{"n_layer": 12, "d_model": 160, "n_head": 5, "n_kv_head": 5, "head_dim": 32, "d_mlp": 640, "vocab_size": 512, "activation": "tanh_gelu", "norm": "layernorm", "norm_place": "pre", "norm_eps": 1e-05, "positions": "rope", "rope_base": 10000.0, "rope_fraction": 0.5, "qk_norm": false, "attn_scale": 0.177, "bias": "none", "tie_embeddings": false, "parallel_block": true, "init": "uniform", "init_std_qkv": 0.0531, "init_std_o": 0.0, "init_std_up": 0.0531, "init_std_down": 0.0, "optimizer": "muon", "lr": 0.00342, "lr_mult_o": 0.801, "lr_mult_down": 0.7, "beta1": 0.95, "lr_head": 0.0084, "grad_clip": 1.0, "warmup_steps": 200, "schedule": "wsd", "decay_fraction": 0.462, "decay_shape": "linear", "final_lr_fraction": 0.1, "batch_tokens": 32768, "seq_len": 512, "doc_mask": true, "train_tokens": 200200000, "steps": 6110, "dataset": "wikipedia_en"}
Each number is 200 + 20 x the weight over its row's rms, rounded and kept within 0 to 999. Layers, rows and columns count from 0. The size before them is the row's rms in percent of the matrix's.

# layer 2 MLP down (transposed), 640x160, rms 0.116, rows 72-115, columns 80-159
097,195,179,208,210,175,218,166,170,222,165,227,205,180,205,191,209,237,198,222,204,212,207,160,221,185,194,170,180,211,203,171,191,222,197,209,190,226,210,194,201,211,216,212,206,186,221,217,186,228,229,177,182,247,177,210,163,211,169,207,150,171,200,187,196,234,216,175,208,186,213,197,224,221,191,215,210,190,163,212,167
092,210,190,194,214,174,188,181,194,192,163,200,227,217,169,217,185,207,179,197,212,192,191,218,153,152,225,218,237,203,224,219,199,209,200,180,186,275,199,177,193,179,201,184,176,198,207,211,196,205,215,199,205,213,188,217,236,207,186,181,215,199,216,236,220,226,204,210,192,235,205,219,203,178,223,193,221,216,187,179,207
098,170,219,223,195,196,196,200,196,179,190,207,185,185,221,204,203,215,216,196,200,216,193,150,171,212,201,209,170,202,208,164,163,227,230,172,176,205,241,217,159,218,214,217,216,222,199,228,224,188,213,207,161,204,215,185,168,223,182,180,219,195,195,198,187,208,182,189,239,181,258,206,208,202,200,213,176,209,207,200,190
128,207,217,191,196,180,195,206,193,202,180,205,199,169,219,185,142,182,231,208,205,192,167,205,227,206,229,227,243,164,191,185,218,212,177,210,191,172,179,245,191,182,169,228,208,182,204,155,190,231,205,214,178,201,188,163,198,214,198,159,218,215,200,227,191,177,196,200,217,191,198,184,177,164,201,201,217,208,174,207,191
115,206,229,208,210,206,144,213,200,194,219,186,221,210,217,205,192,181,206,210,184,188,245,189,223,175,216,215,168,181,188,221,240,198,217,232,182,215,206,188,204,207,222,212,217,228,174,205,169,191,150,223,185,209,189,216,202,179,165,203,196,192,195,191,211,184,177,194,186,218,214,167,201,227,225,193,205,242,205,212,203
109,209,197,230,197,198,211,236,189,211,199,178,172,204,172,204,185,229,193,176,204,219,171,177,198,198,201,190,166,221,218,171,198,231,174,153,224,181,216,222,196,176,206,159,206,181,215,251,203,219,199,247,190,233,199,187,197,193,180,216,181,238,216,193,215,170,189,193,218,190,231,230,212,221,244,228,165,176,203,201,183
096,163,175,179,173,217,190,203,194,221,161,206,199,226,207,208,199,227,175,188,178,194,162,178,161,189,206,179,203,189,245,185,199,179,176,208,207,217,223,231,199,203,192,200,194,196,186,211,234,214,189,239,204,230,193,192,210,197,206,168,213,180,204,208,209,208,199,198,166,209,182,170,219,201,181,227,214,198,222,172,213
091,211,199,197,202,173,164,195,213,198,188,190,207,232,237,205,221,154,199,195,222,206,208,212,203,209,187,185,203,210,190,246,232,216,229,191,212,165,217,197,185,190,199,203,197,193,182,190,233,185,210,217,200,226,181,203,190,199,203,170,208,210,206,213,202,213,194,211,183,233,213,190,243,193,188,216,230,215,175,195,214
095,194,244,192,166,214,178,201,215,222,208,215,212,195,171,222,214,195,209,181,204,246,147,197,234,173,234,184,213,198,219,232,195,205,214,197,172,215,224,183,180,195,214,241,173,188,214,238,159,194,167,203,186,150,173,193,201,203,198,212,199,182,177,195,218,185,198,154,192,170,213,209,184,184,191,220,198,186,198,224,216
099,224,168,153,187,219,205,200,199,197,175,199,210,207,199,188,194,159,239,190,189,208,194,215,223,213,156,157,196,206,200,200,200,169,217,224,194,202,176,183,150,195,180,184,192,206,224,217,189,205,210,218,220,223,244,202,193,195,199,218,192,206,191,175,171,196,209,167,179,188,171,176,182,192,200,227,205,211,200,207,198
084,168,196,216,171,152,196,234,184,216,154,199,209,243,226,200,210,168,211,211,196,170,230,220,184,212,190,214,205,172,195,208,194,199,168,240,218,173,239,210,196,195,165,209,206,185,196,202,186,207,211,213,163,243,238,181,181,209,201,174,185,157,199,180,179,204,217,186,245,212,198,200,222,179,230,216,205,188,189,202,199
089,219,201,196,162,208,202,228,176,174,192,234,188,193,193,173,207,209,218,182,209,195,219,205,182,173,196,180,173,203,211,183,190,166,237,225,150,196,217,224,181,187,192,177,235,168,223,157,187,196,214,205,186,203,192,192,203,202,167,206,194,200,242,199,222,219,204,164,237,180,190,180,178,213,187,195,196,198,210,224,184
137,206,205,194,194,207,204,218,180,179,207,239,201,201,222,202,165,197,179,196,200,197,189,203,187,234,204,186,162,228,168,229,191,209,209,235,203,197,238,162,196,212,216,187,191,198,223,186,175,198,172,187,190,174,184,169,172,235,183,205,168,174,178,180,217,196,224,178,201,207,203,207,222,199,204,216,245,184,186,161,198
124,177,180,198,204,206,208,161,209,205,229,224,209,195,194,201,224,163,190,205,192,221,184,208,173,207,213,193,176,208,172,183,202,224,159,180,216,195,190,193,199,184,167,220,239,248,188,250,208,195,224,176,205,222,212,229,168,208,174,208,190,175,184,214,204,227,217,198,183,206,199,208,187,191,194,224,197,224,207,187,248
094,205,166,227,221,189,200,217,227,240,219,224,178,198,164,191,185,185,191,204,204,183,176,186,203,161,185,188,214,206,174,168,187,180,215,204,212,201,190,248,194,165,220,204,183,208,219,195,190,189,213,223,221,190,192,177,203,203,163,250,220,191,170,184,231,227,194,222,220,173,209,228,221,182,222,202,182,203,200,187,181
092,197,198,186,189,190,222,215,165,189,192,236,200,210,191,202,234,205,200,214,177,175,217,203,188,188,211,183,150,197,189,196,226,177,211,222,217,202,247,184,198,254,221,227,169,196,191,218,212,227,199,217,180,198,168,202,187,182,174,203,194,229,209,211,217,206,184,191,197,184,225,210,210,185,202,218,205,175,165,198,209
115,163,200,247,197,178,183,173,182,195,159,206,182,241,197,217,200,199,162,187,185,227,232,208,200,209,223,194,227,205,197,196,193,193,160,208,183,221,209,227,222,221,196,195,244,202,214,189,193,196,199,154,183,211,212,209,190,202,187,165,187,187,223,209,206,174,160,213,222,218,201,206,194,220,204,233,192,201,189,181,175
117,188,227,184,226,184,173,203,193,204,207,229,199,204,208,168,217,195,199,198,210,228,232,184,225,204,214,201,208,166,228,173,192,191,224,196,184,174,180,231,210,182,173,196,221,189,150,220,195,234,149,202,247,195,213,221,268,215,209,201,208,199,231,211,190,221,199,182,212,192,211,238,190,201,213,203,153,207,225,198,185
099,230,176,189,227,208,201,230,207,162,225,178,257,209,242,180,200,193,211,202,202,206,201,168,205,225,207,215,198,178,218,260,190,213,193,194,184,187,172,183,181,211,203,211,212,174,178,184,200,204,220,237,205,184,218,197,207,173,176,198,217,203,189,226,197,209,235,214,182,225,191,196,199,198,165,190,200,209,210,220,187
087,225,227,191,184,204,229,163,193,224,194,203,189,223,224,188,146,213,201,206,214,209,189,217,180,189,197,228,224,231,183,206,220,192,172,204,202,197,214,155,237,170,186,192,209,204,184,173,182,217,186,202,218,228,165,186,178,188,185,193,180,202,205,205,188,187,217,182,187,218,201,192,231,199,178,252,243,206,203,195,171
088,220,237,218,198,204,214,201,187,191,193,213,209,183,213,202,199,191,190,202,215,202,168,219,171,205,219,191,268,182,217,194,205,221,189,226,218,210,166,216,164,218,211,184,173,203,180,231,224,218,165,193,227,193,163,207,145,249,186,188,205,179,188,206,210,207,213,191,229,222,196,208,212,194,205,211,180,180,182,207,195
089,244,216,207,201,193,185,200,201,224,223,204,234,230,204,229,188,173,190,212,214,193,258,213,217,234,226,191,201,189,173,200,196,167,209,211,207,171,192,193,194,189,197,188,193,231,240,190,187,193,248,193,174,204,229,199,202,167,219,220,174,224,210,225,216,206,209,207,187,199,223,199,237,197,202,215,177,188,172,157,203
115,195,199,158,199,186,207,213,169,184,194,214,228,235,164,202,216,237,178,198,227,196,200,192,210,176,207,181,193,212,184,187,173,207,197,227,229,198,193,188,205,213,199,197,235,219,198,205,184,219,200,213,152,211,193,214,183,224,185,219,189,203,223,190,197,224,214,201,246,174,188,211,190,228,196,198,168,206,150,200,203
080,213,225,191,196,190,184,200,214,186,195,166,232,180,203,184,178,202,204,194,215,186,219,234,181,225,249,216,195,187,165,183,196,215,214,201,169,218,201,207,210,169,191,225,193,192,226,216,190,186,164,193,235,215,228,188,251,179,197,214,192,163,157,236,191,181,250,213,208,222,206,191,193,211,183,216,181,208,238,183,203
090,184,208,190,153,181,186,154,196,165,189,238,200,211,189,187,153,207,183,195,208,217,230,216,177,204,212,190,216,222,204,245,190,190,220,178,215,221,202,182,163,226,229,170,223,207,194,206,182,199,174,203,204,217,175,218,205,217,229,160,181,217,236,191,245,209,213,188,210,181,183,235,183,205,199,175,203,219,170,213,232
088,212,208,221,214,176,238,204,210,200,190,200,179,183,201,213,214,168,193,218,193,220,229,184,204,203,194,216,183,180,213,211,177,233,158,191,205,216,204,217,201,229,227,217,173,178,144,228,177,233,192,155,167,235,181,198,191,220,215,171,183,196,222,193,191,212,218,188,195,208,198,199,207,215,189,189,200,180,192,181,179
090,181,195,184,233,183,175,206,233,185,211,150,193,184,204,188,191,201,194,220,190,210,212,226,198,172,204,186,196,186,196,203,183,221,173,215,223,218,183,193,179,216,239,196,212,207,215,183,229,200,153,217,187,205,196,176,193,225,202,189,217,192,173,185,183,199,212,220,242,219,217,205,177,265,180,211,198,200,192,189,195
134,197,235,193,218,219,221,231,178,188,193,209,166,210,173,184,192,221,243,204,218,217,188,217,210,227,218,225,202,196,203,200,196,207,227,208,183,154,250,198,194,193,219,196,220,196,198,190,165,226,188,174,217,218,196,185,179,213,187,204,212,166,232,200,207,189,220,171,202,213,189,186,193,222,205,209,208,165,212,210,211
096,234,195,207,196,206,194,197,190,198,188,258,167,195,177,211,207,220,152,178,168,183,193,204,213,186,231,204,198,223,173,170,197,212,193,177,174,193,211,180,209,187,202,176,170,230,202,234,195,198,189,190,217,214,196,189,202,155,190,200,217,189,213,199,190,183,201,198,229,243,196,183,199,239,219,213,215,168,211,188,225
096,238,195,190,221,207,202,245,199,204,209,193,218,198,193,210,208,193,225,213,202,222,228,225,218,184,224,206,220,197,217,219,197,207,210,200,211,199,168,202,193,186,206,207,175,214,183,193,175,196,215,173,227,202,185,174,196,181,218,197,194,175,185,206,186,190,195,223,176,223,168,193,203,188,228,232,205,213,190,227,176
101,221,194,193,205,209,207,183,207,218,198,217,191,190,194,178,192,181,208,197,206,184,191,198,196,196,205,172,222,223,181,206,184,193,225,194,243,217,215,171,210,211,192,233,210,188,201,213,186,197,177,180,186,201,195,193,210,218,199,223,208,194,211,195,183,225,216,187,214,162,190,155,209,197,178,214,163,187,225,208,215
102,193,219,204,191,179,167,228,195,207,196,231,207,149,190,215,197,192,175,225,207,204,201,183,174,194,234,186,215,197,169,226,199,182,204,176,175,169,220,208,217,210,231,224,210,182,199,216,208,203,201,201,186,237,223,222,199,186,187,199,187,184,184,171,195,236,194,197,201,184,213,221,193,217,220,216,184,224,181,240,172
127,201,207,198,190,159,204,200,181,187,182,213,226,190,174,239,205,237,214,220,175,194,188,148,212,171,243,213,227,202,214,181,190,191,178,198,206,203,195,174,179,223,222,192,190,167,200,191,202,203,189,223,191,226,228,220,152,193,211,227,203,174,185,190,208,214,183,193,188,172,207,185,195,229,181,207,206,189,201,167,193
089,195,232,198,205,183,208,191,186,193,255,198,206,230,184,198,190,218,199,209,192,181,219,232,215,216,213,219,234,198,171,189,213,164,215,227,214,167,193,226,220,159,166,215,191,222,193,196,162,210,157,175,222,204,187,174,230,192,178,206,226,215,183,194,189,199,218,194,179,190,205,213,208,212,227,191,219,236,202,194,188
099,193,171,229,243,157,196,199,211,193,215,180,181,230,177,218,206,224,200,183,227,203,223,216,173,207,231,165,174,196,215,207,220,180,214,219,219,183,209,214,177,191,204,211,184,198,190,197,184,197,187,208,185,170,221,162,189,210,203,146,180,222,225,188,188,179,196,178,180,171,206,201,174,200,171,237,219,179,228,206,221
099,206,219,240,190,222,214,201,194,210,227,224,182,177,185,213,215,182,209,220,201,199,244,186,199,229,191,202,240,198,195,170,202,183,159,189,227,221,215,183,183,177,159,160,206,223,190,220,204,235,173,167,206,207,168,195,186,215,249,197,218,180,195,188,214,200,216,228,192,193,200,206,176,166,193,198,220,229,174,176,198
088,179,222,190,230,213,198,159,190,196,185,200,224,198,165,208,211,216,182,221,217,205,211,209,207,199,170,218,196,237,191,188,198,211,180,171,149,193,217,208,202,231,210,174,200,214,205,212,177,176,198,168,211,215,219,188,179,187,199,190,178,168,187,205,228,179,219,244,194,215,189,231,188,200,251,257,217,206,203,177,207
109,229,199,191,221,211,246,224,189,234,196,227,192,189,187,201,171,211,166,195,224,241,209,195,196,196,179,184,201,200,222,191,172,192,180,196,176,201,235,190,204,174,190,195,216,189,183,216,203,214,196,178,180,232,199,237,195,169,201,189,202,220,169,181,223,190,227,201,216,221,211,205,203,212,209,198,202,194,190,168,164
078,225,230,225,193,218,201,221,172,184,219,175,202,203,171,194,202,198,218,209,193,174,239,217,214,168,218,215,172,195,190,150,209,186,188,226,222,242,186,237,209,173,191,211,217,214,194,221,194,210,186,207,178,214,185,209,176,191,217,190,169,198,156,201,211,182,207,214,208,243,234,188,193,208,185,200,215,202,198,195,198
107,187,191,203,181,164,211,170,174,219,222,186,203,203,225,205,156,209,205,190,196,170,214,195,231,214,225,192,209,220,230,206,211,183,231,186,193,170,223,209,204,190,186,206,202,228,228,177,192,178,217,203,220,190,239,227,187,216,254,207,193,196,192,172,195,212,228,190,153,205,196,180,241,174,219,213,190,228,170,205,150
106,180,184,179,199,216,206,158,197,176,218,158,171,215,201,193,176,209,207,221,220,221,186,168,181,212,231,215,216,231,206,174,187,175,206,167,219,224,222,194,199,176,205,235,251,192,223,183,191,197,196,218,204,165,184,201,160,202,172,178,191,222,217,216,167,201,208,227,206,212,212,231,239,230,179,224,196,207,178,206,207
116,219,181,198,205,181,189,188,191,192,195,227,219,231,194,207,188,232,189,190,227,213,188,204,192,167,225,223,202,200,182,215,186,237,201,241,206,208,209,194,196,205,159,186,213,184,181,177,190,203,185,204,165,235,236,204,186,201,179,169,192,197,197,200,250,177,198,210,186,201,162,161,232,236,184,211,204,167,206,179,221
112,186,184,207,169,161,199,203,199,204,192,208,178,182,175,185,176,195,206,225,201,187,197,196,235,190,223,208,196,188,200,176,203,213,171,172,213,201,158,225,191,185,250,233,234,222,255,211,177,216,199,179,199,204,221,206,195,164,187,178,167,212,213,194,180,173,198,229,229,180,179,195,205,206,183,212,214,186,198,208,163
098,183,176,164,181,213,214,158,208,223,195,197,228,197,202,157,224,205,212,209,149,198,196,205,170,190,214,202,179,217,209,174,205,209,196,231,180,194,195,185,168,184,196,209,173,182,239,218,205,209,203,178,200,222,223,209,223,202,186,220,197,207,213,207,216,269,207,187,197,181,171,177,163,197,194,209,201,184,198,202,211
# layer 2 MLP up, 640x160, rms 0.181, rows 73-116, columns 80-159
107,218,193,191,186,216,222,208,171,204,233,202,206,190,225,216,187,202,204,216,201,223,194,212,206,242,179,174,206,207,223,206,190,198,199,208,197,166,186,208,195,223,216,208,232,185,189,181,220,177,177,192,181,228,192,170,187,180,247,217,201,187,192,155,177,189,194,181,211,148,214,201,203,234,158,161,205,185,218,245,221
096,206,226,171,177,161,188,182,204,198,203,216,234,218,199,217,196,219,198,183,167,174,202,168,219,176,211,199,174,159,223,161,217,223,181,189,176,207,179,204,175,169,178,230,172,207,243,206,204,223,221,254,183,185,239,195,177,185,216,217,196,212,199,166,208,193,181,171,215,186,215,211,175,193,190,211,182,164,226,217,199
103,211,230,203,227,202,201,204,187,190,182,205,231,194,173,199,181,167,227,209,193,199,183,174,207,183,240,206,202,177,209,196,236,210,212,217,187,162,177,220,193,191,185,196,197,177,202,193,207,199,186,246,212,205,187,147,218,207,179,164,231,188,176,250,181,194,179,207,205,190,218,193,178,145,209,189,236,210,158,192,192
104,188,246,209,188,207,165,241,225,215,218,195,229,190,197,163,199,202,215,221,202,210,203,177,224,192,209,209,202,185,200,219,242,162,206,195,195,213,211,199,201,180,205,226,205,232,231,165,191,180,163,224,204,176,224,186,199,204,159,207,205,205,178,177,220,186,179,175,171,205,164,148,183,189,198,173,183,238,195,202,205
107,245,160,167,183,172,239,202,179,187,222,186,208,209,171,204,180,204,213,192,191,174,208,234,169,211,184,174,189,186,213,174,167,204,210,195,194,189,205,192,214,230,183,221,167,181,236,239,216,202,198,234,221,214,164,178,226,181,190,186,196,210,225,191,181,200,207,193,199,195,203,218,206,208,193,208,141,155,186,214,187
105,173,192,190,203,249,217,244,196,233,170,203,230,186,210,208,209,177,166,181,183,233,213,228,208,224,204,225,174,187,232,203,188,219,241,220,224,214,196,209,194,193,206,186,203,189,231,159,206,217,198,192,192,205,213,200,180,233,201,211,195,197,190,189,200,192,214,191,199,259,185,214,178,227,222,192,201,170,207,206,193
095,211,231,185,217,230,228,226,225,170,213,205,220,223,203,167,222,239,227,221,205,221,194,183,205,190,193,204,187,208,161,198,188,179,200,181,210,187,189,203,224,189,190,208,190,226,214,182,230,199,185,188,202,181,196,182,176,211,178,206,174,183,180,195,198,217,176,183,214,163,208,220,192,183,190,205,167,202,222,195,185
109,197,153,234,243,180,206,203,200,211,192,200,176,177,190,192,208,209,213,214,166,169,224,213,224,206,197,225,194,160,160,190,185,182,207,210,198,208,204,198,242,226,182,195,218,185,227,148,215,212,200,213,203,180,209,196,163,197,186,192,205,183,211,183,214,197,188,233,178,202,186,197,201,195,203,187,179,183,241,196,176
099,251,181,189,188,231,191,164,210,206,197,175,195,203,183,224,204,198,201,223,199,182,233,175,238,190,151,153,188,220,191,198,233,169,165,244,203,234,178,213,202,161,165,193,191,203,197,170,193,203,223,216,196,184,194,187,214,222,214,195,208,189,179,211,195,225,189,189,206,163,187,176,192,194,207,179,227,219,199,178,206
105,206,187,210,214,256,189,175,221,186,237,177,199,165,184,179,200,219,175,179,217,211,153,194,222,202,212,194,211,223,185,174,167,188,247,153,179,221,178,175,217,207,245,225,195,219,216,194,224,202,196,198,244,172,163,189,200,223,208,215,221,228,221,212,229,213,210,196,187,187,208,203,176,188,179,175,207,222,196,194,197
100,231,184,223,208,229,204,163,226,203,200,194,236,215,198,243,229,173,205,187,206,202,191,212,217,221,201,238,178,209,192,189,212,248,165,175,228,209,206,205,195,191,164,225,207,210,198,229,207,207,155,199,230,232,162,222,199,230,161,194,205,168,204,217,218,215,194,175,180,219,226,187,192,193,184,218,196,204,216,159,186
118,221,185,190,204,189,214,198,189,197,203,232,229,218,197,204,171,202,185,202,240,181,192,196,209,227,193,183,193,222,199,238,216,197,245,241,218,192,217,187,160,200,189,178,203,195,212,196,167,225,167,174,221,159,185,175,200,242,218,211,213,182,175,233,213,192,199,152,179,210,218,216,214,136,213,205,216,155,197,172,219
101,202,207,187,223,200,187,179,191,202,230,231,201,217,190,210,191,197,198,192,210,201,191,187,204,220,236,183,187,222,195,178,203,187,188,171,213,188,171,181,211,179,191,220,210,216,204,227,205,209,201,217,196,192,215,248,171,196,204,171,218,217,211,174,190,216,209,224,146,212,237,222,212,188,189,214,186,207,214,220,245
104,186,219,155,156,193,195,206,191,169,185,177,221,186,212,224,184,207,188,209,189,167,205,199,195,239,226,199,207,219,229,199,214,211,213,206,176,182,184,175,220,209,169,178,218,173,186,213,197,192,183,189,198,197,208,176,184,180,249,196,204,211,225,234,210,189,230,167,211,198,191,206,175,206,186,188,215,221,236,201,177
100,194,187,204,209,182,179,230,182,186,211,206,200,192,178,173,183,203,207,204,182,198,209,158,209,188,199,182,221,186,186,226,226,196,200,254,181,181,200,194,175,169,169,237,252,191,194,195,213,200,208,185,190,216,173,221,171,187,219,200,195,193,183,213,193,199,201,216,178,229,206,161,173,192,190,197,157,189,209,207,202
102,198,201,199,196,209,190,192,226,211,212,164,224,187,206,217,192,204,209,190,183,213,221,194,219,223,185,205,220,182,219,187,186,210,212,210,175,209,197,204,166,193,162,196,219,186,225,207,258,189,177,195,207,202,178,226,188,224,163,164,215,186,200,160,178,192,146,192,205,173,228,183,209,182,202,150,185,192,204,166,203
106,169,215,201,208,183,185,206,175,187,241,214,219,173,213,196,213,197,194,178,227,208,238,220,187,200,201,219,191,191,194,180,218,198,222,215,182,182,194,223,210,192,183,197,237,200,186,210,236,220,174,199,194,210,223,233,223,224,169,206,163,173,209,201,198,190,185,206,205,156,206,201,171,165,237,187,219,197,208,215,190
101,192,213,223,182,196,195,198,175,184,200,226,184,203,190,210,209,197,248,214,163,180,225,211,205,216,206,190,176,179,205,184,194,196,198,231,175,204,215,157,183,194,184,223,167,186,198,201,207,167,208,237,202,218,236,183,212,208,199,183,238,172,208,186,205,163,190,225,191,216,199,187,195,181,205,184,239,192,182,198,205
105,195,211,204,201,202,187,230,209,186,208,198,229,194,181,208,262,198,184,194,209,186,204,202,216,230,191,198,186,166,215,186,167,186,227,198,197,201,215,188,198,217,237,200,171,209,201,239,237,170,214,215,183,182,235,195,227,220,231,216,191,193,185,186,212,193,206,197,211,192,211,207,158,192,249,173,153,158,218,203,213
091,166,164,228,195,187,198,205,191,183,179,188,236,220,197,176,207,211,192,185,227,178,198,225,222,211,181,254,212,193,230,207,197,192,190,224,156,184,187,227,210,195,170,195,202,200,211,205,214,217,212,220,185,193,175,218,195,200,176,204,192,207,196,194,230,218,212,177,197,195,197,185,241,156,178,187,170,174,171,212,227
093,217,237,176,189,219,207,221,208,225,223,185,185,157,212,177,168,214,193,196,223,230,205,191,196,195,196,163,208,236,207,243,221,213,196,198,213,209,202,206,224,215,199,167,194,271,226,233,189,183,203,188,220,186,217,209,238,224,198,169,178,214,187,210,165,217,202,183,217,198,224,209,186,161,191,201,197,225,191,189,178
113,206,188,219,196,201,208,161,167,214,218,202,182,224,172,210,184,217,172,175,217,207,262,175,225,221,206,206,219,212,183,193,169,200,184,201,202,221,160,223,213,197,196,204,229,206,216,206,203,183,199,217,200,202,208,204,168,197,198,216,183,261,190,192,221,204,174,209,220,171,183,195,204,211,202,199,199,188,189,220,211
086,213,138,159,175,210,194,209,210,207,182,194,223,227,196,180,209,221,173,191,204,176,177,189,251,217,160,181,189,173,194,175,177,257,192,133,198,214,211,192,181,208,195,210,214,187,206,192,214,195,219,240,160,174,179,187,212,209,219,216,199,201,215,193,203,208,203,187,203,219,184,166,210,208,213,209,192,182,195,212,192
089,216,171,195,210,224,183,209,183,201,161,206,198,197,242,209,173,208,195,185,210,156,181,218,202,191,211,169,203,217,233,201,198,233,200,178,180,201,204,237,216,186,196,204,214,203,183,167,162,236,227,226,229,215,196,188,173,183,192,236,197,203,216,192,215,175,218,192,188,177,172,224,222,178,169,224,201,196,196,205,181
104,192,174,189,185,216,201,200,204,210,197,229,249,217,198,189,211,217,212,195,209,193,180,239,225,183,214,167,178,206,201,176,211,170,242,213,193,183,210,178,241,195,141,209,193,198,238,176,203,189,191,206,192,188,213,203,199,199,201,190,210,214,204,181,218,208,217,200,208,179,184,186,163,189,202,183,201,207,173,196,177
091,198,163,199,235,193,203,219,234,180,207,179,226,229,168,205,185,212,206,209,186,196,196,185,212,179,179,212,210,176,216,199,205,204,217,225,219,208,212,167,213,199,167,203,204,203,199,214,184,226,175,220,193,183,200,170,234,188,196,218,200,182,208,194,179,227,169,162,221,190,200,171,171,191,189,211,138,177,220,203,191
120,222,225,195,222,222,173,205,194,211,210,215,211,194,193,192,184,154,218,223,232,210,182,183,180,215,197,234,200,207,215,208,211,199,188,226,185,142,240,182,206,179,199,207,209,215,182,196,174,227,209,199,198,228,185,186,218,216,201,204,222,170,198,245,183,187,210,147,203,198,221,175,214,183,194,197,184,165,233,206,229
104,183,223,204,194,193,189,192,217,186,216,177,218,193,207,210,215,217,213,187,160,219,220,196,192,219,203,228,187,203,189,211,212,204,207,215,249,212,235,158,207,236,219,184,182,198,178,183,218,188,218,162,208,198,200,251,191,210,173,235,220,191,204,181,211,208,209,190,213,189,197,234,206,145,210,204,216,250,204,222,196
096,180,220,228,214,180,164,208,208,178,184,215,209,166,194,191,201,190,191,181,168,167,188,199,220,233,151,225,184,179,177,230,177,235,200,194,183,228,206,227,201,205,201,180,218,199,204,206,207,165,223,224,190,173,214,227,194,253,180,199,205,204,223,165,245,224,190,192,243,169,192,212,195,208,179,192,169,232,179,198,218
113,207,196,199,199,193,228,217,178,207,198,166,187,172,171,223,176,194,196,178,198,153,190,198,215,193,210,159,212,202,160,159,171,156,227,237,186,187,198,198,197,204,198,184,231,185,229,226,202,181,200,199,229,221,198,203,235,201,212,231,219,256,159,186,203,168,222,225,206,188,213,194,209,166,182,223,207,197,196,187,206
106,210,170,170,181,201,215,170,219,222,234,188,188,202,178,224,194,204,220,186,192,206,194,193,228,216,193,188,161,216,216,166,179,182,192,192,215,243,217,188,180,192,186,195,157,202,226,198,196,188,202,175,192,180,207,208,196,204,215,188,221,216,216,215,183,186,207,242,171,193,195,221,215,218,196,189,229,198,225,146,202
113,195,205,191,163,171,203,182,196,191,212,217,217,176,188,206,198,198,199,184,192,188,197,165,210,164,200,205,215,222,221,193,198,205,229,197,187,213,193,163,202,201,242,189,221,182,233,178,164,179,223,195,207,215,217,201,174,178,230,227,234,184,168,195,216,238,170,179,193,174,180,213,194,203,196,213,203,171,224,163,201
095,206,236,210,194,180,166,210,207,184,234,201,180,187,222,196,223,184,206,205,218,201,208,173,178,211,220,190,200,188,201,200,184,204,220,223,207,182,227,183,205,166,182,216,169,233,187,217,219,194,211,175,191,222,194,199,224,213,166,180,221,188,170,207,213,190,206,174,189,205,198,231,208,200,232,180,178,190,223,196,208
112,175,222,210,210,245,207,184,172,210,202,182,149,185,196,187,181,205,188,211,204,194,188,235,199,209,209,201,236,217,146,176,186,212,229,216,228,217,208,204,220,200,201,183,247,194,182,189,231,180,204,169,187,194,183,206,210,184,197,211,233,212,131,189,204,241,175,222,193,218,216,202,237,182,213,185,214,213,198,196,166
101,181,187,213,193,205,185,195,192,212,179,209,167,199,175,199,234,227,198,243,194,198,233,186,224,182,208,176,188,184,203,185,241,186,200,201,202,227,208,180,176,219,191,200,216,246,213,231,178,196,194,192,176,180,198,187,208,234,219,180,197,228,194,201,195,205,208,205,198,217,184,211,209,151,216,209,220,207,194,209,210
104,216,178,218,146,181,218,237,202,198,202,213,189,193,207,189,192,177,201,186,182,159,183,195,183,197,227,179,226,199,194,187,185,212,207,233,249,207,184,198,198,191,209,217,219,194,222,197,210,217,211,207,183,176,177,205,264,207,208,207,215,210,207,173,206,220,216,152,192,193,203,186,248,195,189,156,190,216,184,242,180
105,206,208,181,215,221,199,249,214,192,194,212,197,235,178,178,227,206,183,177,209,226,170,198,204,187,149,206,199,186,202,208,216,206,223,185,212,150,227,191,214,223,192,179,189,212,194,241,204,216,217,180,185,210,192,187,206,171,210,164,204,211,179,189,215,224,221,189,188,221,235,213,219,198,205,171,191,188,193,193,200
094,198,190,179,190,184,172,196,238,212,214,218,188,192,213,240,182,200,176,192,136,202,152,209,190,189,172,202,217,204,229,193,197,221,216,202,181,170,197,191,203,219,214,204,197,204,178,177,185,199,190,186,220,196,222,185,254,198,199,237,184,195,188,227,202,216,194,218,168,181,163,179,171,199,214,222,189,214,175,203,208
108,185,172,199,191,202,194,188,219,187,188,195,189,182,230,203,276,177,228,199,186,191,190,238,185,197,219,187,171,189,212,212,190,210,198,223,195,201,193,206,194,178,218,222,188,181,203,184,203,232,222,200,201,193,203,199,217,223,192,218,236,167,189,221,200,219,207,210,218,177,200,189,193,160,181,191,197,161,216,185,243
096,194,205,192,187,213,172,193,227,177,212,166,185,224,175,209,142,202,203,214,218,211,182,180,215,193,205,185,218,208,174,173,172,196,209,183,187,214,232,208,226,202,189,200,231,209,186,242,198,209,209,218,215,235,181,164,151,212,193,186,233,198,233,203,201,202,202,220,203,245,210,228,239,249,162,207,205,204,196,252,232
107,192,199,199,186,176,177,150,198,164,242,192,214,208,196,192,227,179,209,206,198,198,176,150,201,200,216,191,201,190,204,248,178,194,206,183,206,188,198,161,213,214,180,219,206,210,176,194,182,199,187,207,173,198,222,184,202,215,216,179,186,209,202,202,245,206,211,215,180,167,200,161,195,220,185,231,190,168,236,220,230
103,231,211,206,177,203,195,167,187,208,209,205,186,187,225,259,197,206,169,234,190,187,176,210,195,212,214,209,187,202,183,164,228,180,201,178,187,200,171,231,209,198,193,198,211,215,232,205,192,241,230,200,209,215,184,217,203,163,178,185,221,198,180,179,198,181,194,186,216,174,179,223,182,172,162,195,218,196,215,226,231
096,201,209,190,195,191,212,207,198,181,216,175,163,231,184,187,174,219,182,179,184,214,168,222,167,184,203,207,204,184,227,190,218,193,188,212,190,196,219,219,223,206,183,175,178,212,182,238,187,242,189,186,198,208,208,212,230,153,190,221,207,253,189,182,209,186,194,163,190,208,201,193,193,165,233,165,250,172,215,227,162
092,219,211,213,206,230,191,209,201,181,179,216,234,213,228,234,176,212,252,201,175,166,209,219,199,167,184,198,169,217,215,203,176,224,197,186,209,213,221,200,207,222,172,205,205,204,225,183,221,183,163,212,196,210,204,195,182,176,173,197,185,213,213,224,187,229,176,196,201,191,172,194,202,178,190,183,204,188,209,212,205